python train.py --n_layer=12 --vocab_size=4096 --rope_base=79500.0 --qk_norm=true --parallel_block=false --init_std_up=0.0426 --weight_decay=0.0 --final_lr_fraction=0.0
Each number is 128 + 32 x the weight over its row's rms, rounded and kept within 0 to 255. Layers, rows and columns count from 0. Numbers have three digits each. The size before them is the row's rms in percent of the matrix's.

# layer 7 MLP down (transposed), 1024x256, rms 0.0427, rows 364-500, columns 32-63
095:129109152102108035149105113123196111187163179144131127108119119156135192088185172107104090141144
103:126118137083117109113141197117156135081098171109141153094123146162145174141137106143125153169166
092:092116111100138148166142134148104109119124116100106089154158160152116119072105095129149172148142
097:110147163085095126119142153106141142130150157126156134132142150130177103142117131117169088108116
094:101112122098145111139100066087126170123124105166123079123156096153142123072213144171182066134127
105:125184077147140176117155111142114081060135129129131165105083095136137123179147175155144096088060
098:116127169162104192176160103160058103126109177152133114181137091154084095107131142100107091172085
093:083106103102177149098119121088166124081163143189148118123135146141202122180127209120146108105096
097:083119082181130119086103152096093116120150162114119130187076115061151154081103169103116110153127
105:173135184093070167198099117130146094189069101138119142053115116122137155153072133124098142159189
105:120109115119061160096071110073096141144146195124101132156157144106113164126116144107122184112129
099:105139107113108142156177063121210165095077102131090125174165132111134116140086108100102167171156
101:129098080144142108107211162096146136135156080140106089155093123131127093090174161155113165113144
093:080148131166092134132089109080144083108117121165109112122117138073130177088094149096105103092065
105:106062114108112065068114074110157156147130122139127102149106186086108097098088134109084111118049
097:113165159074103108140101156129095097110104128134140057166082096081109129128167142092069116103121
098:091098099155169075163171178078183110120111180110137118136134136143120155097161131147116124095159
101:159159158117074055160120161089086127085078146118149131051118139064127100136121137159100159149122
107:144107183092108121152173135097171163121116115173129146131150069127170098118112155084151143111115
098:168139084133113194150138113166208162119138136146128135168150152115164224113087107188162170129154
094:100157070175158136172202096126071086153182113101162179126155102105107130141147201131126119086126
099:134145163131124138094132111114109170125115195149175131143127117083093150141129163163146092101152
096:113130162095183125116118102119089109143138117114141059150137185128180100115082107083165108124188
100:140112120141209121190163170120116115163153121177130162147148152114181125181114122185133137117204
097:132154119166119136146134078160176164148133124077086086140156151168130096108123063130126090098141
100:093136152172169132133059103157130078176165129132173153164155194124177157149166166069187166215076
103:097202154103065090100121129098175156130123132145069177138094075185151107143071142118173159075125
108:137149131165097184088130170112073146120052106137080149090130143157135143105132172104115151160123
106:106195095169103152111074154105138153104175083144128180150172130128182175117102145124167161131163
093:126091083103090121125071125107207155132102159194115087084155189102177072138132137119194149125058
098:155129116123161108075149178133125193115132124153155071080071137151166097121158111092104121109174
091:137143093119141129133122133146203107123165188151118140141117137116087122157089131127113136134053
098:167152144097175117135095169143122121107129198168125183096112107147155168111151145180134139130070
105:198142218181085103156093134183146097143090158181168164103188145133127133149158129121075116096135
097:193075143099107187079109170153103076099143120134135045123071122163141077146111093128116129143156
099:131171146145062126136188142127091180113115159164206108142097092129122142109162144062132090074070
097:127149057173186161100136124110108120135124157083088176185096096188141103141123138179085113075099
097:120132152101128169131120130147179114144135104133102126181125189111129163187108092170135178177090
103:099138106145115115109098164086062089117185121138127122201131093111100150106191155122177108068123
110:162115129123172165166081133128150187163091194138134097136131076125113155135226115173107134118155
097:181189127193174145140183102146146156089122055097137166103111189106137148156099053166166108169082
105:138092144111112091169104189182121116126114127125165128149133137168154166129186139138075100188113
095:152142123105091097117139140115128120177120198116097108129142143146109093108083089154149100133251
099:112075127160199153145088145118089072132111151138096137103173132161143158063185138158148178082122
099:142150076082150105058131159138174153104175149147194166116145135143128120119167119122215072143136
099:137127147109156125112142173180136167175089122187120148065144096115076198127092137138105021150094
106:189147117160119155149111142178154100153169183162131082066094115070112150193114059091096067143108
100:168126150141133086170107147119130116131149112141139148115131189139057131160174217126129140123108
096:146077141102196079161145124095165094125102171053156167122139118146100158148163163103182114122173
105:167165113150138086107170170138114181141121119114107144109141154108113093100156108062115135159096
095:183134140141111135143167131107056096185077121145102141154133185101111123073148125122108115175138
090:089134078156088131102144081088148139102168137080086154119134177177101137097112128142093138139189
100:149156155139147080177136127079149100116165099159153122148140145137179139114076101124107122049211
098:142161170079095135147187096160130135117140143177103139159087134149122083137150123167183129116163
104:140122151138112177110137167118121121162078114163167149102142089077142126142132157157183124184207
098:043173125108069098113137149093114085104092080110131139168156138111123165130194155111112056164127
110:131149103150111099152128165117091164100074161138114213154100076155144140118148133049168158103141
100:224135101095074140141164083117121097146117145073151182134117131166083195115108135107190113174127
091:108169134119116133149185122158183126131120130175128102080138153134116190136108090121127116206162
100:125174184097128116085136135107123118146178136199199175129053136123141130166176116118198095135095
094:115071154107106135109122178105163163094097126124090120083150106102116112132128111149102134097140
100:139110044146158169096174144107168093144162159128080164161138149148180161118185111126170136134115
099:117038062163168077174158172118097106124081124144144098108102150179073072123138142127123102114098
093:131160108117092130111116119152124128117168157084115074100115126156183165131138113107130160182108
110:187114144120125127137094180089147136144134153129124158094142200182154115115149143092089165098123
099:138074156142179124120146131109159118159118102162155185143131115135095106115123125045190148061116
096:100098186133122099163157116111078180110168145186120127089138093094146150141153112138149152140135
099:086105162127144141144099124154124133100165133126113116183138134137153071152121187197131105172133
101:117110110155129148159167173120169146124082143156145124115170141139112118135160165098129146151192
095:131108190118152124087101072158106207092171150086126155144129110116158120097152084104174080131105
108:156107126091127169127139155181104153156175127110135122047140100118106164125118154077099143166116
099:109156150154152129153133102149078117106129105200110119140099144151065119095103078146125153137118
104:087144137156183140191122100166133167107187144082150188151159148106100179117157095116112099093107
102:148111157217078117167071107112107077123126116170184118121118168154171124132167125152201085089072
100:083181085094091076139196078111106097101131132185061176153131078096139144104111137098119155147156
106:123111104150089130197077140082117143120128124098105138150120139137112143111094163150043139154142
099:094158166151077123116129035093138189126158126210116078152099088166096146161161101158153093146133
095:110116129107165137106139071098131106130086084110145141196185123047116168165128165130033113165107
096:044089095159136153122103131128160105147117135083170059131134163150109091142147142128162122098102
096:104116147125145170132145161122115117089139156060159047154109152143137089190182137126189112086102
096:151209137120069082156154123157114195105103155100190120203160083104162180064134121161116155110112
105:136108073124103139103171133100129096132184159133134153169106121176114119179069120102135121104070
093:094187133150086073102133101109136134171113147098101114123060095176147152081061107210108150121154
099:104123142126114071093115138178126145211129133155068117135093087096112148136132145099114100122128
097:141110089103087177090124146149137150165109102109146118156141128111135063129098147067104131130089
089:095097059133147146112143154120140122138121111108083101129097094111104098155107148157144139142114
095:122174133142134155153152092181132109039141071129081130165125114105114105133079182086149132117130
101:148082158147149141104060199140129103110133102117124107117207156139165103124087104201158120119131
097:090107110191096140064164149117072131173075148190130130108128093073100100123129134097164146115089
096:121109099164112099085129116141096120147109152115087110148131190174071140112102118158095092134132
106:069175112116098097165119098052149155136156097130126106128068166150184101118148155136128091121111
102:178124167137155081147108110124154140078146092169097102125124143143148084078118131101156138150140
104:095142202130149144097088124148167150099161171158161110192172107130148127152139140137100124103095
095:121121186106122128114105117135154096144135146133105113158181120126095110148100128101120137178114
097:139057078102123124126129112101149145080111111143107137146115090126078145142087140122067146149097
094:115116136109127053080085156131191180107189143152202103160143098141064090126182173130116119151134
092:193172137182068126104213111135174130077160109158116119141170134152110163150126134138111097095123
094:164102174142154154132149148131136113087199213076157142142141146142151119149117070169106159125117
098:079072133130082128125140107160098133097087130140105130127180122083084101213152132156159171188142
095:097091124133094091127120148134132128081086164187126110143146167124138125138159144120152140132125
103:087134115098175090130169094117170173123090169118113115124131141175123147097089141110121102164097
110:112145114094115148146149165104133135138126042104181082103122154119126119187190097110118164148125
104:139135137078136083137128131115073103142124091116140112173179127137116134125092131102138088082119
101:119150225120086111086103124107129153130098123102063125084051148118134140201108143127143113120117
095:146152112112124034131087088134152147186156131125133143135129105117184131136107105114120139129170
102:171174108167183168132162075116143091139166073141110154082164069142133114087133141083103166121148
097:130121154127109190149157085161137116090135141116119101076174130117144187130093075125111141188147
098:084149146140138121122087148157155117108151049092106137141094081101127161032115100142103131086138
102:156134135113116164089110141170124133074137134155140162172110187131133113150132109204060156126169
100:156126118084154118164122106131117077135148129102106123206147154150106131131121132155164171063094
102:106120114116154120136134136098137110106178165139158106065138121133142107119187094141118096085103
100:074167131148121147157089086111116164100137123173149109100143131172141140140132152127162088170159
093:142108070107091151145091156086172071158165112102086079114134127167125102080187127046073071163114
093:123124180136097166143121151093126110103109127129099100101128174185126155083101124096080169109140
097:111067113139136116103122080135092081100160094069127150157120088118187078170109080126171134127122
088:172126192127120093140197180121130127115106140128090111112120124129179120122150146158173098152187
092:078144064154136158125174104126094168083111123172111129150148113101111168164179079089209136126101
103:096096127061097098124103151043127064148092119128073074154081102151174116129113139148086176120151
113:161072123171204110120163077127103142192169154108127145143146132048106129155112124088135146153131
104:169117163170117135108119130147085118140105111086082123132161140162113097176075132115208179130135
101:111134093105191158107163106154120142132116127125199126184144171146123135110067141165127104185110
098:145166136187111102129154141129146155165050115075119087172114148101118138130087104112113105109108
100:129078128096131128136169153127159133104151123138171075130097176189150146101161127091137109144118
100:118158124153101165125135125099116092115137166066178103127130189147122089162103145166144165123114
097:097162107030188110120084095161085076164170174137133131147090150140130166081145059160075152171097
109:154134115148150092157126135113117096110124092140078055156058165123164138130130144111064158125160
104:117116131131134150117185115139129128015136117049112116168089130119137165092103122132167101159139
101:081113200127153154109119112080093122131064136127156143148057109130083165153169142109159134116088
100:077130133200103152133148163156152103124074097144127127079114153156157121083190141130099114124109
102:141136160111128128113119094125176167157145160129176127186150152118135131096134150122126100091117
102:074145151143164181178167107103187094114143117167115203128108126186055210132199151086135131140130
100:163108123112145177119126101128166132172148165163124131055122198208120144117122100112127148104204
100:166138138119116161148125186161218083105129113116154116160135091108154069096126141095150173112156
100:098118089162138138136143130137153129044149165154130179137171210104153135127108161085086117141117
105:136093133108087136116183114071170153115116106130120106116193159097174082217161137137161149114139
101:165087144083102132089103124155176211130187076119127126123089141106140083134064111167137149101186
093:129082143115178162113105161121146178100141181181128147156118151144105071155089130189062078131146
# layer 7 MLP gate, 1024x256, rms 0.0428, rows 365-501, columns 32-63
103:158132129118140104103110122116122159120121140123152065110145170137068137139089079147104124089133
090:115135162084098088149165141144224103127186132163115138159099111067129112153159128110115148131072
093:150122059130142157241098089140166159126160158118134143130100124121127195123116138161079124133139
092:183139150083123133183143085090166148056112088075100140137059066100119100162098148093129099074162
095:142133144123142144180134101096123128168145132192175084114095137143165170162156117155062145119087
099:082144131091100138186087061169139140127131108148156147164126140089183137122166115129150151137097
095:158093113112062133094109157121099140157161164115145095166122077098121090136090118147129085146092
093:048155076164085149174096165139099098132163127099116124167099129119179093063122120067155087114094
099:150139139188185115124191123097192171103135118094141124170123148087102130127192105091164061116096
101:140110101095145158150128100119148110128128162164126129040110178075116203066131189142028101110147
101:147130143172107114087109185154024085177132160185188130108104118112152091154148061113100049120072
100:096149157101153107101146117083176148147146153096135138154073137091046118105149147112072064168105
095:160118092107122113094137109080110107157169101164109148120128140114071173158167128131082118164186
117:124184149145094108155137152159100099132117167147183181123105060148163106129074129095166086142225
090:123118170094183158168074099167188094084098123080124080153071057106179123138132147137125102146113
096:140093132092120073181161184105167133144158110152121159141141132101091114125112120154160155159163
105:159164115127063115142165093115085074134116120164120144110113173117142135137170114101158108145154
100:121129122090123149112139191152155156169120145154120191190119039114144095108050138167177129174145
092:078105185103112058118080091112046093182193136130109123107114129160112115166089114102103109158166
098:164102149084084103112049192094114174132071120154102091148136137126112190129056100107204138121071
108:111115147095125118126163143152108122133201158142107122086143134116099110107123129128128096135145
097:148128128126110098096155160138160186122132161100146161154153081179073154133091191149157174118083
100:109133201163141092150119146156094154116140161161108146147191109151135123142109195094164108123084
095:075141146188052100150101145165087075141175070156125097079118125143154083165166196135144090172186
099:121159137121186135175086113205093123086210174094135137124150087129163180134131156082178216176154
104:167146127086147119102089140119160070122131137133101115052100044099193186172107070057092157108113
105:092105140079172084089197165192101142096204099085122132109128143073051112169152095115134097123144
091:158130142063128140163100145081133178081161140114118158126180175091154105144159098138085138098101
093:091115126111106179117095120116084123122169129102158137074099125079114130144155144136149097132098
098:132158158101103100193106106139124117074174079155135155102153174107133127102074159126099126149154
100:157088117130137128123118159126160137129117114193129083087102079111075066130167110081117146136088
099:128160164141115142104153101171129145174159135119132077138115122115057124086117110175125098096153
102:136133104153096087150124178129153125114119111148161132145156195114157099167149099152048116090141
100:154110151165150121108093097142108158115171098095130138136058173153070150162102143074135109096158
105:153183132139147116125090120135146102131142094105146115122143164177033134093182141127112136115153
101:087162171129104108141168116149130118115150111159162185170140141096103122143097094062132135157175
100:120151145149205061120087079154110161095100133156106123130132138160134112118149043095135182111174
098:100097101100136152150148157082104153153160109236130057110114086087110073152152144123151132079143
109:091109073147135136120138105170093080166118080138118130157132103130106152111049166075074150146127
101:089175116133153101113144061170186167099176112121084114102101106155150119130091101133129141125115
107:130160132081125147114124107129121151128103126139144131105101115116175119084115082094127177109157
094:046085178098115067149145179132115091117051157140118142176101102139110154125153124102091131147151
099:112155127112115093197139099119123121093151053176113140112138162079142141057124106117115092121130
103:161135152117115137096075119170121111182135216144216157096153125127096118110133101095148128076187
086:133167082108173145134161152163102168119167103102184099121109149092153149108088143111125172146135
100:067146138159140112137119077161147085087135133167082115127111165111194150145165033103099119118090
093:130141105145160161115154102103132110118122090143175165149160112143113135164058094090125136136117
088:137158104089124096190160138141103153126178102065120159142122132118120136191127182110111099121181
102:118127132097148112073158146105133123115165135160149078097112219130160098133091109043109125094177
097:091185155150149168124143101122122099148171079186113146137147224154087113111140139102100116140165
094:075173143122114160180182096091136093151095064102125129102075099143117147109112124111127108152120
097:107090145135141101147078127120117123195181097158132168125148077140164155135106115107158107091203
095:115151135095104158117128115118171192116182146145154098141164195114113158113141193144147172152074
106:124083086165118123161101052177083141107133112156166125196117153102109101098099128087101128147204
097:080135114100185122072106169212136153152120124118101104176154090113148109128089165131076127095110
108:128113108105160115139148099150156191089165084150179086165174151093168151111140096098084078080077
105:070113169149179121101118178169100149148088083161097092138130124110150125149165095135044129174179
092:146098043102138166149196162091089135092047131160107121149099135124145093144119188138186130159170
103:090172145145161083123075156083107113134126139121141108078094122093114165119069148128166162129080
094:102116085086057128116113162120129076125080190164107089126100160135114106116191108113120127084106
096:163127151159128116134093149101101166136159086115141125180164077091106100115128154193118107137083
101:147115098108138130166116135159065128186163131120134198139104120075127058129135132124099096133171
089:135143177153139120141093121162077072163133186149117102209169105135187110182147159113160082125144
109:103135123078168106171106196123151147108156139157105096092158141155107106139135095166090123091128
100:140150137121158175051098132177173115167179132119145137160145099125168101093077130113107148140145
094:101111136188138098107125147169077136132150162070105093165119074120139172114127126183129163095141
096:116134097176137095135123089103133118164102161177122111090163116123114118177133084193148105116139
099:135094154113150159125112110134126175130098051145145132111114132102113136102111111113159199087105
096:119124127171122250104169118165134127110081121203133136126172186074095114113066138107105126141109
106:163119169160071171111114201077136144144099107131144117149092099078143126136156151124097113141182
098:095137122114114105114056154107126151107148165118121111120200095079159146106125150120138108212095
103:196142154147085136207090181137158134096167090150143100115103150118107145071116102149123125154111
101:086110133152112157148146091192130153171151123130087121147154164154156095179113114079063133119128
098:079174154111131097133119085127089050102177152147145161128111129120099069081153119129174143152190
100:137116050114140115110107106114156078138099115169140139078165152108123158148127121133140172171137
104:120150074136157184114080192157130130126099149141177102137151165097121137172139142071141142115106
099:154143104092167059163118119131156128107120120129128072120130081076133175103125144147057111157114
114:129133174147062166149095164142162112084108124119119135117131091111132135164152167110173114172096
100:103142117129115138078158117110141105108174130125203082134109122133046069101121141125082156166126
095:180109081113099147138097075088169144132095134120150039105135168098037077110093124079124094124141
105:129121163111130151081170129142138103147129105102101134154194116133122168180112124167112121120147
095:138108147136129201133153157099103093158137136123121097185135171122120081091171157155106117184116
097:056166088157125131135140128111167200097063116140166091107152144172109141131122220134090085115143
095:107214107136194090101128104150067112112161170100063135128144134146064175129123120161128130153158
101:094081187125156108128160197139159103085103115092130128106151157098109133127129131137150091127159
098:123139048181119142130118071079116140155102101148150106129135178136118089137057058116108141148145
097:108127100161083106126145156113149148131167177125131126153107125114126204087105133164142056136060
095:126112156115107069192131035150149115109091123143154101064104174140128142126166139104134105177163
098:087086118152150073156095133125110150123168104142127138190089145120078113113123101149102136147155
100:072174063133086140170144151079081143155177201173143125148094162114111086117119138157072097081105
104:060143077138152114168149092235084131083095091136084110136158131129136153139186186119110091121159
100:118125162181174113072157115158127158138119079149155038107123121123131130141199125098120119135184
103:097121109118138185107144060121144147123098146161138145135127058150152098110089144176125107168154
096:085079210146114130169117093138128106167168166145153096127158067114179156152105148118115175123153
096:177139079138121097108083108170167075108169156208142062133131101108056101078159209153115183135063
092:064124189122132152145182094121092136150137148117108098124139104160118093099142111173113084106150
096:102090117184123112125146125084115144125083108162128155095122185055100140102120125135095170155106
095:196124142070145171128082182102189119173118151178138093072100167131141134080173111152046118146125
093:135099161111085175146128127093107125140107115186102099123136131092112124079098066105124126115158
110:130140127105053133133095152148182109071147139094149097155152141113114143098102097196100144173121
100:122100128186144137135115167146071173140147167181199173170101081104131127149105148105078131121103
117:122126080103040101107142100180108167050174170125145127123164131135073087095137151129128091164190
103:151086105155124135115169124142127123106174106114151076150110093108142113125115137086149066196086
101:110185110108127180100103128127119120114187179139100156112201039168120106097229105160115071160173
091:158179096142172112180163100129131107105172127109164161117148144161131128108124099102150098086109
094:127105111144177106131157107099086136116112084146117087140083132162173098180104148131096143084138
104:139132119105048114116128077106114119060167117156185142126129166129170090137153140115118121165098
099:139175123106111147127076132102186117138150089146091113179160128092104120095123133148131096081131
100:115147103118085012081168125122120149082068105204168122174127175066128130105116143124118173139130
102:147167149140160116110151130078103092117171124116108127123130165098100105139131127183143123113123
110:104109171146173110117135162149194188152114122071139155164125109154144060101125112091061147087164
095:093085146136185094087078131136164129102098093184100120152111106099119142129147166143051089097169
094:087176166137078105109155141178177162118178137128102108170116122142079095070099074155115128143132
101:171172098136147089165164140138157172134127133110085113124125209081092196132160113127047207143141
091:125098135097126091158156130071084121117097130169141113112096127104125176107103138121139062108133
097:151167139077140127087096114120154071112141077182060101186096061156131122150163114121077114159164
113:134053210137139063144129155171152118100099133127151159112152108138084152155140131215153118084096
103:116133090128080099099114086077131173084118178135102157123148084218155138083177148114102114169078
098:117135145132101176175133148139105146149182050087083112137133159086114169130144156132142192083126
106:141202095165124124136105155151132134157172101122145101057100202150161165179109113125083126096099
094:099161086164231103183095189119114143173197161116148159128049094106106107069083149115160146123111
097:122191141192100124222100123126154120153125104123113138105115085110100117153116164148130106120113
101:183152196117156084174107164134142118090156135055200141178098085104148122140092166104144169185126
093:160090116125166133087157105118122166145195144103018116116102114151106140073124165107095109113086
104:134057089096120125123109172120186128133110148150160097118118158072131104126095137192117129102109
100:154148115180129116096143144150181093160125091097118170102181148167096153044086132112087125120222
099:143144192067098113193145106107093125092207160090134090145100111139115157126118181119141154126050
096:177113159139138126128092167175130118171147159137124142119125086122148063156160091130170146103178
095:170132120065097128068156148147166121111146136097092128076098165113112146119120138166077141064164
096:110094121147135091076095156148141110114094123170073135082076129137153104074122202157124157160106
096:133108139062144178101125097151123095156100084090149125103130147160154117122085150127160151104111
098:104148141116186121070086117177147093052107140119130126121138142038159136135106140137115164129148
099:109113146062107131127144158122097136177178119159078118143133108155145086137067129101104088165122
104:148120170106155062096112114082109118105147124103072157152093131129125178188154131146128149151067
095:120068151118130138141191141174190134144145108100176198127120070122122083140097166155115074126162
093:106145133158173180132105122109126189071040104142131105119165170080144172171148161153094149102048
108:074132161108067101117091110106102104120130090143130152181147137170078112068131126133173108183144
# layer 7 MLP up, 1024x256, rms 0.0424, rows 365-501, columns 32-63
105:158168113142160130104136203100134140082119151121170116115134145090074175141142077081119121103110
091:138101157147119148169214157158185140122152150141181098126072194119088094188137136107135194160112
095:133123104130165137114135111139122137077167181112121175119066129165156120120113087135134089099163
103:151138154140099168081153110186070122115137152111143126155108117136094091166165121101086188171091
101:148163104106180116135141143127121060094143127151132109161041133102127124170184170167126076138079
102:130149115117098112192155126127181137129090144172139129138121147106108142102108142163163194094087
091:113172154137124134144142099132080083134100146142148143174097112138119138156084153094118143200131
091:175198103096117130106057132114203157150149152139163165116173157131087170148112121146118138117154
097:183083160104076191105131068118154122172079097127159123089138133200150113132159071051116100128141
102:120153101097154153109166154124121111119191103123135126137133150136105136129069097121154114140187
097:101135077147135123144087141111112159162117138134157155146109080110082137154152130125111135123132
101:152172076115145128084167118072120083092170161114159102112119134098087113089116151108084115183100
095:074103096105117114154114143208131176178176134157137109152119152207152147105135116142152132124161
120:117086119066156105118126095118152124145110152146102119123132129123090121154086119100096172172079
094:139147121112091137074085148100103103193150135149155128148143149116088117138198110076129121148152
097:174140077098092188150111112161132130089140147121067134179114111085144080122120114131168094127112
111:074172109159121123143176092107128134122109125137156171081120172129085131102171142126129060135131
100:109102158131083196135201218108078110171104129142165204186087121139080096140072156146163115113088
091:088094105084112081165100093110148126132161160143102205126107131069141111158044103173138157127173
090:146137169135093134087159122143152119151097148187108096106124181115118115121101110122115149173159
099:127203143124154103063114139077144123105073089146173192163099141101135131137115135140102117130111
099:141119080130122117100158129116171155101138113164105109150154133156188103141141142164152123066104
098:161146151117066112107128140129115120152090137098149119143128103117093148099190157189128155124097
095:143164192136094103130103137147182086135165095132138127132108126109133143118175124081116162154121
095:137130151122134068172102106121167113126128096171156065161142157166223101104097126103142118140150
103:134138062120121150110194121168085131147119129160187169118167179187116094077089147176130071129159
110:049123076092121154113142155164117175139076114108156167118066119143212119112120149093113160146105
101:120183097105092142061082080132094153047174146095127191106168120136134190140127127123115136147134
093:116122075163094103162121109126118090130102142160080161075110161096139141118124135139153167049089
099:091139125132155148163112170133129092090174120174133111143097125119143127147144103112125164103147
087:139168139131148195146094054165088151112122133139087192130107160121150100164131186222103175147086
100:131204090096119167117135115119161109150083142144158134163142131135199069131142136131117162108145
100:131087152107113151149093104133095133112140097121132158086174078151154177137116144118194092116178
096:133134188132132057098071122103096164102142142144161104143104178110099170133080136098119107131126
098:147118124139175116125123149144125196087103125101157108117146120185172127095109104097184151071142
099:146173133081104142105155145096146131114119085181099172206099126121187154117111106130181122120162
097:084114165124075112145162167163138134130172193085090101092120153124095107117130159096060083145138
096:142118137149100157137039143126129140104162163115177153134089230169214169152143099112072149093182
112:224126117162123114099081131103139144174123199152048094086153161119151120125206110075128112130151
097:110102113184098117176046129165122136118140144177136130108106174149144181195130149075110132166158
106:157095132096088102182115173185114053114093182151121058078142100048187158139096076099094101110127
093:136135123172165129186118137106144172097081139157136082079106157078126103143130129115130186121100
106:090151122129111184144080178064098163116139136136151081125151156142160115078147141140135163114114
099:152115147197099172122115149136055117055142095148160190048072127146142141123093177165105104149145
095:137120152182136082122127107121159110096100153189116181122172117170079151160111114150134055128126
102:168099081053208090157100102165111160117113207152101103182097127105118152151132163100128095078129
099:108120141105142078138136115108199140209206167167119128103116102091159144076134186150155109189138
089:132141127143152113118082113137122171167113159154191122130091097120211119165146089137118102092124
098:170107199177164195099102123147106185109150132087189063084134185128172153170197115131193153115129
094:111147111150136120139084148138140116129159209188126096116164167168153086159135113082147126133149
097:150104156117057137145068130161118085183117122153131149125131097088083127180151122060102090124180
090:166163074106120133129110150145169137118101169163114139152084090095106131104116150153091191174129
093:131106099200147161067060112129161122118084139110072127138146140140183135057117159131171096122152
100:175141121180079180110130138105064124117082095138166144164177131177121161133118135113149195092212
097:196073078134118178156115138121163131157163084163190102102086159123143139157133192119162067142150
112:122120156140103086163103118126081151132066186081168114092108072135122172152140129107153210113154
094:150130183081205196148106137193140157134075072175116147133147113141208130192140123165101121131116
094:143102082114176151100096194170084154050081133173110088140126151082165089154161163096183152117120
104:095120151117099133142100085104140064130125124160104099154170190147152108195151146164147168161122
092:110172176104052135150188153113104102105146086117137161099107077113150152112094169150124118069137
097:053128095136097187079114123144151139094113120117102141106106121117149091138095124150115127173117
094:124127103100120139109106130133079097157138126136090158121151165089125170156142118120117094003134
084:157154085083065129141151143096200168095118090113130144096100126172073164178112113110106121150145
108:212144148087039202102113150083112112173129159153129116136188161120170150126102177101119104177119
096:150108134151158172146117106113128124122119184155156145127095093160086140211115130146182131127096
092:144133189110067190168165115069169125103118076127102117133155141170130107169133052121100111185146
098:129135108076148103138116150208129113122103099069155124149125105159122121160108133094123099160112
098:127079073072082098169144135130150094098192107196168137143132112162151127065157118134114125071155
097:161069118117056165136101109113118104153127183159113105105121203111117168135141127120058174156136
115:124122166141155126153128186201097185143142073112125068080175121164088144101132136131137097102123
097:050119158136124114147115109129126092168159162170147060150141169090074144142129191180095138096166
100:114174127190122094218081090096099098163157160065134146106139119148127092164131140124222145142103
101:054106188094095095133097128145105100130096092127087144121114081105119147110120149149084125148142
096:164156088103062140122145064128105132110119140146147122165164156122113075101099155103102093133107
105:158164134160083119115143089090065090115134098092136158120136150121149159137148180106092156078172
105:126130112085118136114122116173121116108132096123127108161108172136133128131159144118016158143148
093:180085116112076164146135153080145126103113099124137127106149091151135127140116082103131159152131
112:177100098180178179107099169101133110142130166194117139123144093135133138166100107169125103111149
094:106115132167108174124191072127119189171148119162119155132106168112172172138128166094119111157136
097:124094076150148140114124149140120121165102159110106064131068168117091163113092214105118133170149
099:061205166081115117149149171103135136164100161095109096126082147124162094203105119161105165096150
094:123132182156154106155139111146177198038087064215177168123169136107078120156175156102189066098133
097:094112120152110163114119109179143133140153092131116066135137128125118185118100156143112122130203
094:134157049122139175171072118096070072131104131172050106193138150152110150106157141103113124125155
103:160150165167137084141091192127116126086129150138142135115150119177183180099176138122166076152167
094:195165135052189090099174089085101106103118185194137165148154149132144120128090101119080146169182
098:108169151157114151138130115134149072110149182145150152121156130135156172128069103096122104089129
095:162115143162048122094112138109170121064095147152122155129141185127101099114189156071152152130122
097:122175124087123140117126140081142143144140151170138160143178152101210109122077177085130155091101
103:150141151113131144087147065113135155127140098143100093118127120140141151108114109123123159142135
102:112186178143219208176102100125169113164089100089135116098102096106143112169137112109047071078159
101:101139175148067127068132148140097139117173151154156102121156096070130107144167139130088172145148
100:141139104090122214099134089136106194128149137070084176118131132116151128094113110116153156143119
095:122160153074065097097147123180119090121164181178098189125095177131103114153122201105077100157155
096:066145187132178195148118107108108184136095127065081136145154128085159167118158109168177139107164
096:084135064124126117105156121128134103146125112103092122151129114103118120061091109154120127165121
095:106095169085057194089112081197142120097131125119061108114123165103070143118131113115120138121056
092:093118112106188109142137173137096108180106113128131044202086087153106096123097127125102145161107
097:154113119131135156083171108131112123112155047125107116163117107108079107088094090129096159175119
109:108121077149139082131084147152123145111163107121139117171096149168164144122075135129102133099132
104:133182122134139142105108074094136138157099089162188166071076101103115115157119143195136163088100
109:188159190159102087130107113194107151126118139144041118131071108121139124166118100145168127111086
093:127177140054133106090121096121131078184095145152113149158174101175160140143115064154143177189084
102:132148155153146148165076218115137154092184134103136123124123114141117101118110113130067143131151
095:104064107060146127083151129132114157095142156179090113127089177086081122153163117139094127112195
093:150118196126128175068165131142057135143090109062083137110148106125075084151074109096124090124087
099:151117139103073108138090152077135115120141133159194088107107106119106086180174079107150130107152
101:213113124088071132165034175135163149110173114102106114091122108166159160142071080099187141096149
100:101109122181148117213131163124162127089110125132150147155070194133122086201139135115148091159106
104:141066121164095135148172096146116113179071062174130157179091107155174180108077158093162145153126
109:092172128099161129090120099121149096178193097144168153154148073074107193144176124162113048125139
093:132219110084173160081138149084158122112083116104102088147091139139123116125115111097120131129103
090:111183139160081112196132138132191153090115102173099128199135105114169129096176098105107148144212
111:117124099083127063115127080145092070094110133150147150121138053188176107167073135120158116097116
092:088068140110164141130100137089101145101138173165127164115133105120139180144092118168108165113151
093:163131074205152129166133179157118139145142139074128101106113109160143154141195114075135156145151
103:112115120135127137116141135135114123131119116120124114175155133170090094114102158136115197123180
107:136081126114138094139201174064101136178145083151154119172134132086115086186118138096126129110118
105:147135118108122090087142143133138173126086080131100142122173184145182112093148116066067127130110
105:176127084118111135121070120128095089148048177153080085122104107178094175145128161114077139087160
096:159096146128106124069156134181139109105130170130164112136114128163120138173113152052105159139134
101:102129155155105169128161155151146168124133147122155158125147102123087134167132187073091157112129
103:101160221154112169141115155101012124069134123112194114128134181156085059116118121104140097120157
095:188110167110129173125143126099118147128113133082097117074154162143102122145118094150167100122110
110:144123116150113125216101107040142137171140094142052128138126096107147146127093105148130088118143
101:094154092084170089147134142094070087089101103126126097129120130140128203144143174148157044115144
095:109145082106081132110080134101124149116111132094127144137156144133110158154147038184113152115102
100:159112094124118095151121125128098068099101158117097131098113157196075109101113154139121124146133
097:154064130102032082112121155179118142128113112100185133057137124098153139145114146157161172070089
096:139124110153066148158136093078149041127061160144080152146126112099120090100148161161161157114133
097:138095115139092061135105124079135117181168163179115179169111186174162160104081142108141124153143
098:073115144138149144134075130136145150075124115135126184159141131150078042071196162160131101116128
101:113126153016128139168115123178192095060170081159131093108128190140206139106066141091078043164147
105:108125066060100141155132134088098197124218143155112125130120183102157173126103116082114113106104
101:132130071184176147156139146082160131081068129123158073088208139107150148112110136110110157101130
094:129158128158122198164102177153099143151108144055142123154156131121150153118121110120145129141111
109:106156151112157118139100191111141161140174177113098185097141117118184137126130159161078185082128